From a checkpoint of a small transformer trained on Wikipedia: a variant of Muon for these matrices.
Each number is 500 + 25 x the weight over its row's rms, rounded and kept within 0 to 999. Layers, rows and columns count from 0. Numbers have three digits each. The size before them is the row's rms in percent of the matrix's.

# layer 3 MLP up, 1216x448, rms 0.133, rows 746-817, columns 384-447
121:502505502522484506517489504488476517465558481507481482475484518476507504473497470488500468495507551514482474515513538534517514533499465513510501495461507481514491487477523490490504513532494529
062:510506495489486467582489483497504487515513476512534528496520517493513516496513462534538455480491468512516506504482528503472534483561505530520495493526529487487488516501505514503539487448494476
056:443502545522544492527452487514500486492527476530510483504487524508497515471551477510482497457483486498473489510516486520514511539533510497506479478488509537450522460558499513476460513510507507
100:549502462453471523513483519487498499529538526509493478497492517551476467519522519523525498481508521485527511517486521521501487521464538460510503489528491469525498497472484472501515492529527439
098:505529472483496512489475514485485557500508511446532481489497498511512476511470555509496435511526496494498497485523458525519529474512533553507447482528509534490558495517508506504482496531502461
102:497516493566476521512526503535532494510526499452494517494515537492512523506475492457455438476512469503472480464446503539472511535504460492520528529476514504494504480543486492496472511494476487
115:525505521537467509535500525492509504514470471466508511479483480484455499512488541503500528492529502515504508473493459535519507470483500511487476473505497486504476520469505445461511474499480486
138:527456515535486474494480539513489524485549502455470533456482504524526523485491473495497510498479510499546532482498490488532520487477505473516487480494467539525509487550534500541463509502470540
084:512519465524516485482493498464461522485496505523538466544525527467516529469504489493539513485496507496477484536512445497474492481505525484497514492513562466507502504473482488519457499511497534
086:485514497501452514509499492504527532514468523507489504510496541504478510534473558493538481522483498505520502493475524469501476500483527483475515495513515496543548486484499488497519481514526482
146:509495511481512495513496523459493482494481486511514459501505446492496489456493456480496459448497494494507483472499487481534470484529485506507469492482497523476500551502494501434507508528471480
107:491552520453456501483528501471518448483473479498541501490497506471480453494539504482505508502465479473505509432480508510527482524476522513508499514510518467510512503528515504571473514538501478
109:481470498471510488519539550519461496465544517522475483508475495529482457482513507495495479535472507503436499515531484513545524504503504510502531518483495489496480476475521501505433483502508516
110:501552469516527492502516497532529494477499527517487513499511478529542462553489503552492544521495506533518486500525523531492484487495514468526504486469525535514490495468522487498496546531472502
126:482477464495476500487517524489464527478530475502508474505497551485521485529512488486490514527522500476541494507514513504496502541498492494516478504468513508516502490561513496492528522567490480
096:506492499514469515539501495526489505523526502521511493507483444486494514489477532538460527486433485490511475508488511493500511493473485549570505503538474542595502525495500497501522502480500498
102:467464508507481489526482493504500549550476504513502512509496457458526519507511494514527473508491507487502453496495491521504501505512498459477540533506478482537495512537482495494487541502490462
060:485482495498469505486508517529525455519475486565477512583499472550519539494490519527512495451553514476490468532486487574454530476477536491479457522515523525534519478510500522500472495509529527
095:473528495480519512516467516507513478530448438526491488489512502475472521472468510527476521528528510522526468520461444497446520497444497526489485512510501493485473562496523471497505523499521457
086:509505501561480519495519517463477501536479510519524535479465504490487493489473480488508493509524498514484498461499498511539462472484538487507507500462512490451503498474494548522490501500518505
063:479513526496497484495519517513509475548516517527542522511510515529492497526514484488480533503501487511494508471496533546502512493514501513483500509460522546473497514488462503528503491542501516
128:490507495499537511484518536501504501464477485485496496518496526510495513505487490495521528534511479466511483495484488478517515518496502481473504536479504509503498509526526422472481477525515491
107:490497499482438491509529501496514475539484514476463533445534522560504530504500498502509504517501516526512509495472474480496547475509527499496529512520514494485501526526492485479524496507481477
050:488502482516566553515496514463529514479494495493507473501487507492508501511526455496523450509500518479478477536489473527517524520496493551472451470548487493521482490491479514511515507491521489
068:461486494521526557502465499519505496503504517514497468523466465535510483486474480462517507509477478502501509502512496463503528540503534489476446495512513520511467523515454530483490488492489491
109:513497555464505527517484507484523515499462444518519492529492470467508537495459514506499478473513510562519534468500476445477527568492529497488487477492494544515493487513479486480457558518484479
088:485528498445485497503464519518484447505463506518513444529494504515510517519512490479509474491472469505477512554505504470494503498497498501492465528475502499485508524452533462465474543525475537
103:514448488528466518497503531508508489501546525491522500502513496474494466511487492510447517481477529524543524515489515547475534523528522542473532478489507482516505513530462475499478523493497525
125:498529495564512496483532516454467504540528503516494505505516490500495494521512523498492497482480537520464518441464551494457504480501546440517440500493489494525498513535535520478512518485474493
068:547481512489532478514489507490494476527492468474529521502507458496573490488519489498544478484519514493469461527501486531491485533499488535496538470473494504521520484524459524513524512495513530
105:462453479492514503527498554520477522466486493514465518484543446465486433520485483484506499476476513520490528466482496523501471531497491493511509501510459531497514498477489492507503481483564493
082:511522556516512504505516505530531559471511485510451528542511533513501466545496559559432515489487488477494518500476504477470454486461438489540495495452510528502475555485498516500507492475441505
115:486509526537503476502477489521491523530487533457530497494497509505497469515484466556513476509507487489470484512492497532456532537498534508452492491510463441447516486496469483509467489483478479
059:494491498461498534477495496513474515488536480538488496453527504475550500492482517482489486503457493528520502544510526504514497483508502442534482490452485478467504513548475506467482476550550456
122:424534512515504500516511497494493464485492471524491523499498482518507506502481511519549514519530511487516498499465524524510515540510501490486420527486547525470485495504478511486525546522499499
067:475458425504511528511490514495512520477497545460480503510512456501493510510501518514517523531528530505512504511481475495502501462508531518549471485505509509520489506442471473507459503463513500
068:492479541510521526506486538491505561496499498485521492440468469523525503514517523479448505486473510524508534507519460432527523492484512504535497518477506485482510495491539515508527473507489504
087:474534490492530499545462488529524514490508494479464513537487523531451504480462504526478451489480514485557517528480462470506507490520438473470450511521505536516481516476477517505495494531469496
115:467467470498490456470479510479507484509514532469483502534491501514473462470475516464549522492456501571478456523479480527498496484495517507498505514504487499545505491498490472479516510492506451
068:504529477468471504547487507472494508498497509485496498450539481495457526522496445518489467502480536513497533459467484506451456547480464534548499467467485514503543536514501517472512482550477493
118:503485521513502478505503495494495479477505516505492457490484480527509512470482482482501516505512493531537516536507468531492495520515500479492523529498502498498516496486525538523445490498551507
123:504526510516543508490459517473529456528511543505479491477517473482504513508499510473496455498508510479501504480497497463528492507542552496502488506484504515505486462499552483505487516515513532
074:479504448513487480545474503529486479477537510525522518478535494475512497547505521499496511489471525495511533498553513494544532499491486475502518462505453474513550526485470487507492469542489525
108:524523510519451533482506490525478458493533518453488458473554504499519477504522483550463511469517505519520497491533528490461494509475489490545494542488481504523467499555495484493486482495545497
062:539480488514491505543506486535463477499501477501539558465479473519469516485465488496499500555482473500487501513497521492486506522506509479491487518512509488512496474528488522518535455492502496
091:509457507511503561485525517515524534524457517484483536514475503498504512519481537511539509477507468519519513507507531489494473467491474475485553502514487503513522511529511485527571519501491487
055:524508497465530480526515492489497490460494507485488492493487511512524455478533530482473495493481478468480549510463510517478459509492501457528518506468490488535480533489465503493502483517485554
059:531511488521459500467539513466524501461528478499492470537470520483486553526554527480505427512472519463503469496476490508495498505512515500467463498482467510518472482463537493479488489480540504
139:511469452502489495526514445497533501517488527512473471514498496519461568499519524510543527496513505496495504552468471536513516465517462519516475527489511479504500521465456494489565476495471492
114:493517490522535511458526507510529541432514461494489517483501532539544463494508453525504484567509525472511505485432477498530501541533473531504550522497502497450511467503510502518483490518547496
091:549482454501481523497477464447519481508474455473468514497490499536514488493491446539500493481497537518466449472501525450528440520503514540487528474488513485494461529500486466456464513454478475
076:515463511522478547486494479507512474476454487500484531522486505463533490494529492497456536536520505486510509522540515494479481525528475503525474478541482489490484463510523508477493488503486487
119:490511546506503475487490482438502495548480496488522482512515489511476513541492501482492483521505519508483491474489525539498494513456514499520513493521514500461495489489494573472497518520495528
106:491500494485525504488495495527508470521495523510516497487490510448484541452443509499551521513529515513513481453510491479519521497504528498512526542519531491547486485514477520479500487534511502
068:493501483511430480511471554489465527525487445498542531529525482452483501505474530494493465482497527487509498504534475479461570472510508519524520537494511489477523525512432526486475526514471474
099:508473477453448486501492495491489518517504524485524463516483487521491478470531478510513473457512465475525506487502504499487524481472559460534502445485513466532507472477511507482508521504507494
093:537538509483499482495489513460537499524506466516495471462539452452542515490512471486511496486502496477484526537498452526508529462493507498516522498513483481505536501486475490483499462510506527
079:537508544523497482511478512499477508503500524511504542542493520527467488500499497514462507489507478506534489490493470507507423535516524504508484483478506502451488490517474506518490540517501530
103:531493495495475447489531475479511503515536511494529432495551464463510497498490490507460499481492428462471458462564460527430488541493461457469483484494515526504498475503477472491502528491500466
147:501493473505497477563522527489520502494514472490523499475502517416526460479506483499493501459506482468510533528534492483532493483520497494444522514472562509496525515475483502540515496504516554
120:494487493494490471504475513508522467484470526544531508552540484530550437476498507506467482521514503482546470530487490507528480546540503495496483516497522493516516478510521526497498516474476474
098:511493517463509485462502529517529485512497530514474473476485528538523488559485498527504544544461485505508502517542472499496517506479537509480494511486526544446500478481470522506488495476501572
077:491491482478531486489508558507485499515483500521461526529498460513504545523543506474507471494503472525502495505469551505513507501453510546512496480506522464497509502470564518485526524545508533
092:456530500558533530475474558487538533555511529479525463496471466522485487507491486555492489538514479480491521462480504506490526540521515451465479510511494520493526514522478494481501486512503496
046:515480529507484456501488518504488501521531464454507528486484501489515486501452502520518475486486445511441484502514481521475486494493508480510498517494511504455505482513495483485504504448529471
118:480523484493516511501471484463525497514470521533506521534501514517487501501497479520500508517480490500483484439466524532502498522486447513524500507501465517471507507513469541514528488500539489
112:487513501500512487486494492472512532477510522485469497512531516568540506501466524483510489463498508508492497489457467524483506469525492507484461521501479520539464498472460488535512479494528517
104:528489511500485512521496435567481532524515503498500523494511516490482565467485502507471522539538516490534478534431534461523552484520528485448480449454542488514521472488471500468489526496494485
105:471483502545478527502472478458533493462481488504528504545499512547522501546475537476527530537474521506484528497517510521461525437510420512477499476447534437454493502466479478492517480485481512
054:502489458534470498510497473482471492496492525473464471488518465463486527491448480500543500515503527509483492534495481527495441543533486470466485504485491481492513514557486488524545548477514497
100:414467473537512477486559489503520503497491468471490463485482498467492537534516528500488494521496536490537460503512504471516542499526467500488466510498491497498547502537466529526485538530481496
094:523531537525525501543486525467501502546504514506554530472485490480536541535495540488445505491493546524503537513474519506509519455515500486481457490517488448486516514530469543462490528510524521
# layer 3 MLP down (transposed), 1216x448, rms 0.0758, rows 746-816, columns 384-447
115:459465486532547468537515499458444467510521545471497473505492554431474521514521502533501431510457507486506502493491492518529517493494481497521501520488478497509458490505465531534528492529481525
070:507483512525505498499509532572448541534485444500497476456519449488500504501473486525503475523469491500492529510493518524504494487522478529527491470521464487478561521496512473509533484542540515
057:504476534523510490511492530525505492511523476521501501466470527553487492485545522526486535487480469500460496487503481491523494490505471515497533496486497572447507469482516498482504507502484514
100:517524481509546493501489481478517548516487523463498509516484523495473476468507527515506455499471537564520478495476471500504503511471519485551548502539501469439479490494525504532507553486533475
107:500498471486466497465532526490457496498496510484512534539491503522528530493500483517514471465512497532497507495488440474526529510501491569465517488478502495552548517533511439473488502508489459
103:450514470533511493499474484505561548515513509534517526492476537540531509506480485483481494487486490490506520495494525471512498493468496513532495492529504539494497447508524507512483529489498532
119:547494526548484507489513503522497489557469481521477518485510503491513497479522492510476537490538495502547505502532522516494512462501502534485489509480471476512494487463500515483481530500511501
150:506514541535505484546516519500508511524517505526462537451464510511505551491505471510519492485514498483510532518527479524487514460503497447532483491474453532524508540544500500545477541487494531
082:479494482525493471509515497538503493479516462533565488505538499482501526475482485508507492488509492530455499475473519513492516488543517496496478549474507480505515453483497498520515511495491489
091:508523490508499469546512500480488505538475518514501490544480503544478500496496506470498510531456486519516498472524527509454456490489534506525507546489479530554512511539482489516534483496518485
154:470509489472535479562457453479508519472472513489518477474521493478517470495477489487504489477551494515481502522455437513523513512490442459510457513469470506513535510514492478536516539526482512
103:503525480498436501471496503496524516501498466492551529512497501510538541513495466491507498454561484521497501482501515518477472546496491506520403525460441455502523511529500549521506502495501508
104:460501472471486487530529500530495505485555494465504495489459480515498466503445503516493516479487531487433534543517477504495503531508513520483553482471484483489491495477504486505473496470499547
117:510536472548509464506498482489522461524474498488489569491486508518515506516481481517504518531518463477530482462539511477500482483470525524511471480507475527544534558485504484512454499483495503
120:503475503500498499518474489503490506503535488456463512509547525453523515500515533462499507534496509459494519508481514506535477561531507482493530476476505516522448498512453515514484524534503484
100:529495462488502549503537509515506473526507512503504505511499449538508511467526514453454499434498493483488495505476504498507440458486530512513511532489552497536485509470524484505488534470471541
102:492473538481497505545534489506495560525530485509492511500498495482539478506495494511541489542484504493506486531487505545501484527500494494478462558484484484489418503526580513484491507485537419
062:506519520476492483485509512529467467522501540502512473489501484505552513534504488575482546489488461424523516556493523532515493513483477474497498489562490495491480509513505469524538522504466485
092:521533493466484531541519503467521521516487473519511467539501485467489531475482501512459477510504503487528461504491496493456470499485500519505495502524521526483492489475501462524451548449457490
079:469490493507499495514505539485460516510509542485501518490485482456466518499489504500486485481511495513481497505534500494473518522509526499522521482487500520506560475500478519526522559522499504
064:501512488535460459502490484509528525519473522511458533501522530481511485506509471490489477497524485500521511467518523511517487535462530473475498513498518537456514505444509517539488516531498508
104:474532539507517452523540532499535537514507489499527461503494492503499504503482511496524515485523511446500510524485490495517514508528501504494496503528501448526545509514512504504497487484479476
102:478484509512538525497507495537509453519518502542506531516512482493470550485470494481486501509466484520500476518510483504537458515525506543505528476512490493477491515487518455513519464470531495
052:499525444489538526488449525511496472532516502499480532516503499533506516486556486476499520477533503496507484514484503498531492536500474515474506473494503530475491469538470467499489451519515518
072:498488501533474541507490502520478491538512492477510534494551503492521479443510528505497548505512491539533524510517523448504549533491501509509453502520461478535530501572487500503502506470528467
103:500521537494479528488513501539513528488509505510495465496511498498494556481515474539552513496525510514537546455566484483516459489493533470516510491476496526505511483497512509494476533514501472
083:509520467462486507510468500550525455533529492478517488502480496496524482514509515470498510496455451516514505508493490474548505507504488488478504498512489509512485507470500493488483505516492468
099:482466513491479513480509520501466494514515506472510513483539523499501476461501496480488518488467469507491519500521514485497527510460523535517508502488520486530495510540480470507548515522516511
130:521466477478534505542515519487469512512534494536508489504553512520510467528526495440482490464470470508484531485460533477497489472492529494499472489506508494537495519530519495504524507464508513
071:527547477513512474498512469497494515509486517466481505524499512498516535518483502489504467504482504520495511468477460476513496513511517480487481516473502496529493484516471527494502531489473529
111:480485533509503539495476515477509531488522526511473460515513451478502427552481486471523471485484515527490536444475522538517466550512471519542530468526489509472482501455498494537489533481523531
091:499473524513480509535469490491501505529477506482465487481544554496508480569484557520466562504514524484485532514496483516512468494481494465502477506477495479497503521443511520511488472497500576
121:460474550497471493517495506524522517491499490458516523505509520502512457549468471547535477471494492482500505488494485490518535486514546522518507488531465494493518492525449513498461523472487482
070:506500528458511523478496470487496531530482488516485516476517483490504516533455495453506535469482468522527504523541519511505481533463519457503517437472494481516530510506482503511488473541483520
113:460510494492513483492517527485474483485531466509499509529492530521508465508484498489487540522499503482497539509473531518512485537493493508498431507494488521514464481510479461482498537496477478
073:500470481514518488502484489503525534522482515478537524510490517471501463475493532506514508518479510486495450503494544517482523495507483509513462537528510504536449505496477489518470496472505471
067:529496500508473448477529501541477562511511506536481504431448445465541501532510509504512496483492503494570538517488490484500530483523570463542465492490533468520479495526491515531479488464511487
082:499508480492534489545512511510517464503515428520527480477489542546483466506520543545534507503533513495502515508510487504540527497458469565511456517492476507485490498514473506491466489502536493
110:480487543485497502481509547461465512511529514498510515493522502484493477502471475489483467494460503552426502496479477530481491514518516547484446516463465474543522455522483492488495500576540492
080:512525524489491450501489471489497491518492496485506542443489453514531503541557485529519501533488486471555535490482520525504475524495503539499477500482476519492511462490497514460476514506488517
128:481457488511485526508509473554537460505515493500490471499494473499513496513497466506497481493519478487542506478514447510504506534500493493507469472510525474516527537544470507545457496502527485
119:480543506508504533507497468488496471478491491527491524503509457492499511510507499497509444471521529512501476481483518482527505530485563496533533460495531496492528520478515516507492471520524510
078:502481403485485493504521504535480483512477513549510508485580491497526504521502489482517522516452511475471507496507549475518489479452484506525507482527510516529526526485460477489528508520465485
106:502547514517484532490515510516453463511530505511516504467497513524524483509526449508465530498545499493531482500557527510459435545496498496528500550502463537536489474509491526524518460559500484
067:479487495494502535510523498551466468501505498530523503481489475518470506499472502503488481495509470523508483499522500520485480502496477521553503500462483479490551516491482501493515529484465500
089:509460517505512572506530496510559497519518485565506531494511472509526515516528531512496537493447500495522502503531513505463483529451485520450535526478501479541487506498483522520494523492489506
052:529574514491478429492473527504507489498514482502486483493497534511491550480490483506505502501529515487494482521511520448524520528531458484537435514475486500514497451477502485564495496440521529
057:508493489499485503483483484466491517494507506486513470485483483482511480516497550517488505530500540542514496521448473514503447482487481473510518482465466529505487538457445496454502459501517493
141:489473451526477499556462492487494499502501482494504488486490530485461506487532526487516521490528508522478473494491486531520481529522475526507522502494453471530527538503477476477523507479474524
105:515552468490507501464509495515536528480419473498519524489520499485529502463498506535506476529534543490499512487479486499521508537517487512483486505455551485484507543519500519513490491507524485
087:513483492500518496514457466520488502506523479475532538468497490468541487518501499535534484478512522527490499502461549539485497488500512500493532500496497484485493538522446528447482515515464501
077:491477495467492526508491502498501521459499494459488513475538515515527499491494564477478477504517507479558502502474538480516514507517497547516486534519472481493516474513514485479493481519440472
119:488507543521496498496502484443480487512498488529491491520555456476492503518453525453494468496544528493505501496517495480496490556470498517525491501530527517474507497464513521479485494495546504
110:527506477505509502511488444506536488543480553514479515499467510478473535510486525517515509552526501499535512509493507486503503481516517504469512558513509499463491538501520506488491503481502522
067:533449480485506511509499515525469541518487502501471540504535476467494505493488480476469474466515528501518522498505501486492486496515562499497461489472511506494478493525475479493465470513480490
092:537520481525506524523465446528506520472519516498482487545484479508510499513476484503505489521532491525496529464480511491471552495516501437506565477470513480476519503492463530479468502536487540
095:504487500515524495497525514504509485505500558521505511531515490477507527478541490538526510484503538508444490478462460519519532488520525492510517488520485457493547479513443527531539507513508523
091:516510522481502508505460492489496518480461479482465548516494506508505500490498507541492492482492514498531510522510537518496489547482566466509478500466494467489488471522480499504526511495463486
097:532529451474478527465489474545518525512506506480518485528519511521520490505461479479500514483481468505492494491544501497463512493501475511482512503482523534466523474500497511491479541468515532
132:501505463474474476557443481489546508526534480451519453526525518469501478472503505504492466492511453468506524529482516554475444510545471540478507461478530479509529486512473507534520469517536539
124:512506477497515483504523514486508501470517537509532502500544465513506470515505497514520471515545517491468484519467532489552516521449514513470503506535499517522506456558540508530544486485519479
106:490479510481451481507502506499484545484480534502525490523513474495505533463483491490486522548508481507484503482491501513486513445468514513517511493483497576494473511457510500496453493536500442
081:493490552464512507474515518517502496531511525505486524515479499507483497491490527501497493466476515477471490498490490531503497495490517507502510488506519514463533506471488506495460516579485513
084:480504492494528469484473529491559533525455540524507480490525450485523485500509496544512526541515502475476501462504510463487523502485475515501479517453505515469521516516521476490463511514432493
050:462498474517489504462460527510463500516492490508487440509472473494511498479483465507482505512445446495532517510453528482484515493454507434522508488482481502439464476441526477457512502539507489
113:514528523507456479502467541444498502480479521513459530499484468488522515520512471511457525497474503465471514483475503514499497537456463495558459473498514493474464484497509470515514505504537508
117:508506496512501490484546518538482487495487487487485458518474513495524473481507512489535519470492498504511569476477504522507505492492473471449477504488554517500466503485497525555535443446488518
101:542466521513472519491462477475505468507500505460498502503501532493485508486483491475462525517513492466523532518489473462513477486488466516440497488461497443516537489442544507515498538481540522
104:468527486540471523502520510494500496489500509483499494508490506544480499468524452491522497518485541514511548514523444495480539477481482550484510482480543493501494485438512499491516470472471474
056:486504511536484513517497507512532500485485493530493522505477469488509533507461483479505481483512485506545520504510515488478536489529527469527511530497519451463465548519455501497526489491497528
105:492533478531483497453504466514482551502522503520458544465488524481493494516485536459516522546481517500532494522532468506466538485487484504504478485486481558532484525518506505567455507528513465
# layer 3 MLP gate, 1216x448, rms 0.135, rows 747-817, columns 384-447
064:515523515494495479549484477539500480529509503467491497480495500527568524480475462547516497531525476536486469497509525501496482524527515482538466474527487484518547450480506484489502509458498449
060:546501484511477467503539521507501541509477488523496531495487494456494526513448537478528484525465524540481480527501532540490491495511485479521462495495526488529491549458489513500501485483530481
101:470523525539506566461508492518472470457502507535461516509499477498527518502522492513517522492456497532479420520518485479448475520476505495504553503490465519488485537502515489496521511507457535
101:491483500466508513498478498556461525518540486449559496481547531505476505511511523511507462535493511524526519508522481520492504543488501543480463514484519484509541521507476516494526486511493423
100:513514493510492502554501483487510511531509489521482508477476552543470530460493504476454451502509483509458492446496516499495531528511477507482531510488493497542509489511483467528472487489454526
118:498531472533501500505535533497525488442582487493545449538511532519486457477454536499497501498468483514504494477512484494499494482526514476494471499519485520512519531494471505510527475482476494
134:409535479504540550475498509481510507509499502536519472518568507489474452533521525518525461523523489497449503495507494503498514508505456513476527511504508471538472505443474541471542489528498476
083:470488534487448540491491472537510548490480477510453529499533525487483469490472476477494490500541445515491523503472513454521505491498498527486469494486473527505488492500495471548553494523467482
086:462469490483512467536490485462502516502483549521505471463520514542449509534525538518532486502478507504515490505445510485498487506520520495487511508493522523484548503504514503506484523502487500
144:543486484503506503498503535508512517470528506484505511485508485487496556494496506519485485535492511528486494522498497497423486526492482499472506485460509506534495505500491488530500491487534539
108:541472492520522483501464503480484556516521517500491490504531475523480484513484436501510489491537448535491451540503520506469504511553511464482545507471538511482502496502512543477523494470487511
107:521498521525525481479507500510522464492500523461485525514512532506471519527418492509516465521501456480532519513505483532482484506524484548521503499507473527475505508495480497531522542449482513
113:495534500527500458476519504508558496465468489518494505521513509502537479511513524485451527503501478533529515483496492516510497511469496463551488482461478556502483492468511471526458513530450508
137:484495446515495481484505502490507544545511499538491500452492533496519498522505499509450508510512483471535505493494533514516482546542476518497548478483571501541476495539504529515473535519505554
093:534459538504536547524545500571492540514438533514520489474484498479491471481472471495475513503475453484518479494475537505529506510463529488510488515505506529538501529466525455519491513471518506
097:452474579483510487506504451489522490486527534502475527510477478495481494463498498486498465514472496489505501489466483519501471514482466436500519494492495553503480517503502510498462510469526488
062:526501494514567552521464512494516534497535534501514471459448501450543487532508479470468522511467491507495479479533470456556476563522464490492533468478506462488475508514535472497563515464486497
093:495484453530499518478540500512490509459484468511517525458502464488490477467502461555459517497509486464477470475483537462518504488484545487507472462507522474507518481514481509550506500486459487
082:511552515511480535494516432540497441504488477491503486502500483484490480512492535475485488488508512527491506519499536544504508469501474525478502519486478480477480501497496521542501482487512504
065:498538468465509503517509530519543521497474528509481462507517478499511492514562518524531464482535492477482515525509504524497509543526486462464476516520482427527480516516497512504498482506523488
115:503518485522487474493478531471550511495501511489518476510519490526527549490458509515458520492481520478473518529489476497524531509521542523488517515529482471513538458541497470535466489497524486
110:487510550499486451486493490458520450493478503491513516490493538504526516526489467488478508500518434513517492473505494529525500497472495486504532524548517493535476532523510494533523535488487474
052:512427480500465504501474481501486530532469448487517547488477490501532502489485491501529511455500468506487503506525467556492461502469516524485523490505514489477528505525489515495514497459463485
071:517491519532518491516475508528537500488502516467476566517489471506464480482518511521494503528496514471520490514517491501496512464491516469523547471483474475511493520476508530466495478494452467
106:499469494496516458529470489467508452514492444520517493503552496478494538474479501496506510485512489514487500516478486520516491517517479506506507470472482493488493523571495508501492550548517494
083:548498517573521544499524503514511566496515496487500546437458444501480493474485481476511488518486509498516528516463493526553525496543534511521500522513476537505473521536492560499522477465495479
098:492452431481463523480507494460493450486517480487479468524477443451471465487503488492475499486469503483515478533504503506490520472500495491477488535462515486489545522514488458489515535467498460
123:499498481518524476530515512475458502520502478539518498509524511518487529502518498526462456484488516490513478490505544508480483496519525465493476508534521451575492487539504532536471540485441530
069:513481469493525478463486487498513526542469486509503499504457475508529476488494458478539488483511480515494434493539501511527504469481511526454541491492504483505485483501454527544518519507473514
105:549552532564437506486513497476494478480524542452528502531500505536506518491479535505456475495501508465513497533467504476469512483523464497486473478479514465498446541504497524456501513519457474
088:509484471508527494468481524502488474464523507491519496468487496516475507428488452426539476495507491518467480486462494535514498480556542533536558498550484513544477492498506503514520494526534438
109:473504505516522497518506516514491543556482504491552533475506493477494477527503483470482450478491462490469526475519465522513520511507448499481516504519509457518472505485501487492479507576497546
065:478485512463476508462562486481547537501535498507495490460522489452546479537492548486524466503477488524534518536495533522503538490473453462523445500471506466507506466538460503481520480515552532
121:466486468543493485457486533506480528494501491488515480505569509498483505480528504484480469496508463479490526509493511500509451484440512520543512473479485508481516480463515437475493470458480521
066:490508531541503511475444510503505505490493455496506467478498513509495475520504481507486500452491501536496502488509547486543526538540482501488508511474501516506516514526495510508497517508525529
068:481483527475518481503532527487510511470538475521504507482483526473437496481500505508507452499510508513531494505466471464496505504508456533500538465461487481505494514537542486512495523462482492
093:466525503488511505497464495512499498489489507488465513513519489556427526464485497523505473505435537461514522499493451453508488489499493522494502510540451508512481531478458485484512465513479499
109:495542470500503478531519492478518524512512480510489463506506482515463487504514494471441501508518489487512514504525536472513503505492475493473492510536515493430437517460509520526546564517519530
067:509470492523503513430516504503505472536520506494508522545491524491524467453498541467492529510542429468508476543519484536537540473475530455448506479469521486464483472461506456506506473450532500
120:537540494488540498509509491471480505540436460516474520515498457497490482535508502498472495485473514469469500492471551531512538493487472498504489494510495482491511503499495483503523479572487521
122:500481503476445520550530472501530522506496495493502514495542485484508498507506482509524479538515469484535518507509492503467558513484513511484503500495496485462482498492463508516480484463465524
074:469532449502474440534519473492495478512511516531518469500552466513494495501501491512488501546510544486475527483504463525509502505524476459469536455517439505505505508502516488481461481524491508
107:479524501516485515534575465470511501538511510514517453494492466468485471484529520497493495509513525532499482499550540459527491487508489489488498502522517470505479502489499506544535477456498473
066:479465493527525486488531469485551488518516526484491469533502501513537470514500531492543483482485533489542466509476553543496494492534470532541517521450503491504472444456500525534487530495474516
092:482544505472484478522478501514501474509477515539499484483494476520460525499475517490528496541488514509505531523491518506544518507529503495496481509493512507475480480482490493509482464511511496
053:475465516499522491488489497481494497557517484460494517496546481479539511544457487489487502515529517459527489469465484492491509506496505533490522514515502502518550518486457480502550492506499450
061:497438510504482497464470503468486514456544482484485484474516496508467541539517503509483502487497507514466493520463488491511506483541466415526527523485489503488487535507533505421518497538559464
137:520460466490476524508514476499543530471437501538511485516506492511479557484495519512502483484497514481502549528461478520501525454489444492477491500485507491535504540431517468492519528509472473
109:497544503477540528500491466505546515483523493482466522504524479543504480522508469558440527493502508514505520497495505508530522498481477534466549512494532484485455513503502536505542539532538481
092:483522512492475475518478462455495497519474523477479527514488523503491457513530513521511512522502485512560478482503476478507473509484490524482506497485529506525518489481509571479504498484452494
076:531489504522504505484505505515516486466508460525498493515514526504517508500523482460467518497462548539501528516514522512519506518517482442534499525499521483455507469500516507539505496473489456
122:510560557515508482493487524460509477529465508465525479500496499508502511526492486498504501543489513509483501502507550526530499497497532498503494513507498491472480471515477567482506490534493539
103:483509495508514503491505520502493486487494512486515522473478518482484502453492483484488459518566506489496486471500481473475536519508526523523507521530509500519484472463486506512490496533497493
069:518453474439541517504494487527497495509510498514507519483459538481503534492478545508537478515507480485453480507458485471487514560501449525479504489530480493513476508515483518486512534517489495
100:481513534497531542520552467450490482491483499484496508511521514481512483523458513507445492456537473510459492492543503479522449488514454502491474523517486537518512509484508477483509466535510506
096:498509443484531483501501503450503490535487495504505490554526478449538506480509537484479457475496532494484464503475487546510523509514496485534538521513501483474540501494479486493469470493527487
083:470471471444502501511539512526498498517447487478469493493480487485516485549480518481503497492497496501473488522508546477503548483500509525477531524528496515538484516456502505506520491493533473
099:456483489485467509480505560459491462516487464486498496459474483499486474503478428484547461495444484565488548476457478471520482503513510465488528463545560532518493480539505526513458538532529505
136:503479508528508514507530495549505420496490482515501484444520468491529512463496530472458549489457498534435469479505541503506491499442459487467488519500517521475510524454416526493491523495521484
125:519503510473484491486477523508512506501438532513505509490524459508502493438532509496469488521501517481527492530518513522542490520490482497452484520471487485487535439511532499543513511464473468
102:530495477532449519538519462520475513495496474496508551491488447459482485464531497467515490502499523540532503515464529475519488505504463534519514503517486452543504537461500464509521502535453430
082:504499506509477537508502544479488532524513533513505466472499487488508463492518504514479511489494505478503528457543471484498478530506513507484519504492513587512508468455435520538516529467464463
083:499518486510497443484495525505485488477533479505485500522497498496508481493487480473478483538484491527491494498510508486509473480545486549486480495537520515485532466480496501506551533519494491
048:448509505516515548493504533506531482429498503482470504452502495481518495472501501532479476482514518481466497520476496524486529480530507476491480512502468512510494433504518515472462510503535502
114:476452490508508486503558486546516506510499507526488486438483480470513497480524529532516503484473525532481490506518522505491506451498511498457489517506457471529490520542527529494507521532494506
113:504507524483538468492529502488487514486516515511519545497489513510480459495489520497475488491522547460455507523468516523517510523489476518463480543510494471502494475463511505502517569511496530
107:511519497485544503504473475494518527517483543529492479486451474517489470468490467492500556503464488489517469475536502469467468527490505488514474510516429502515494483490507491535487484537505482
110:482510523495518523443516483484517532505495494498477503469516482535488543531517496496497543478522459513473492490492477503498471503500509478512532500537477456514456507498543448512446524526546521
056:475499518477527495503507526508504480488487441545518529524500490530514490505520503521509502461492498480493514483507499475526529475478493512511496503519571504489491494485499552492487465510497497
106:513537493494496509539474514498452489479474505521524517465487480536490456501473495513546490479457491515476475472476513515529501496501522503490519502526517563506469519441524442492521474480508510
098:547504524540473499484533502475527545519521496470536514493486502462530514539483554518454471486465505483530477493474514517546519456488495491507475489469494497459530492535481526480495509492502521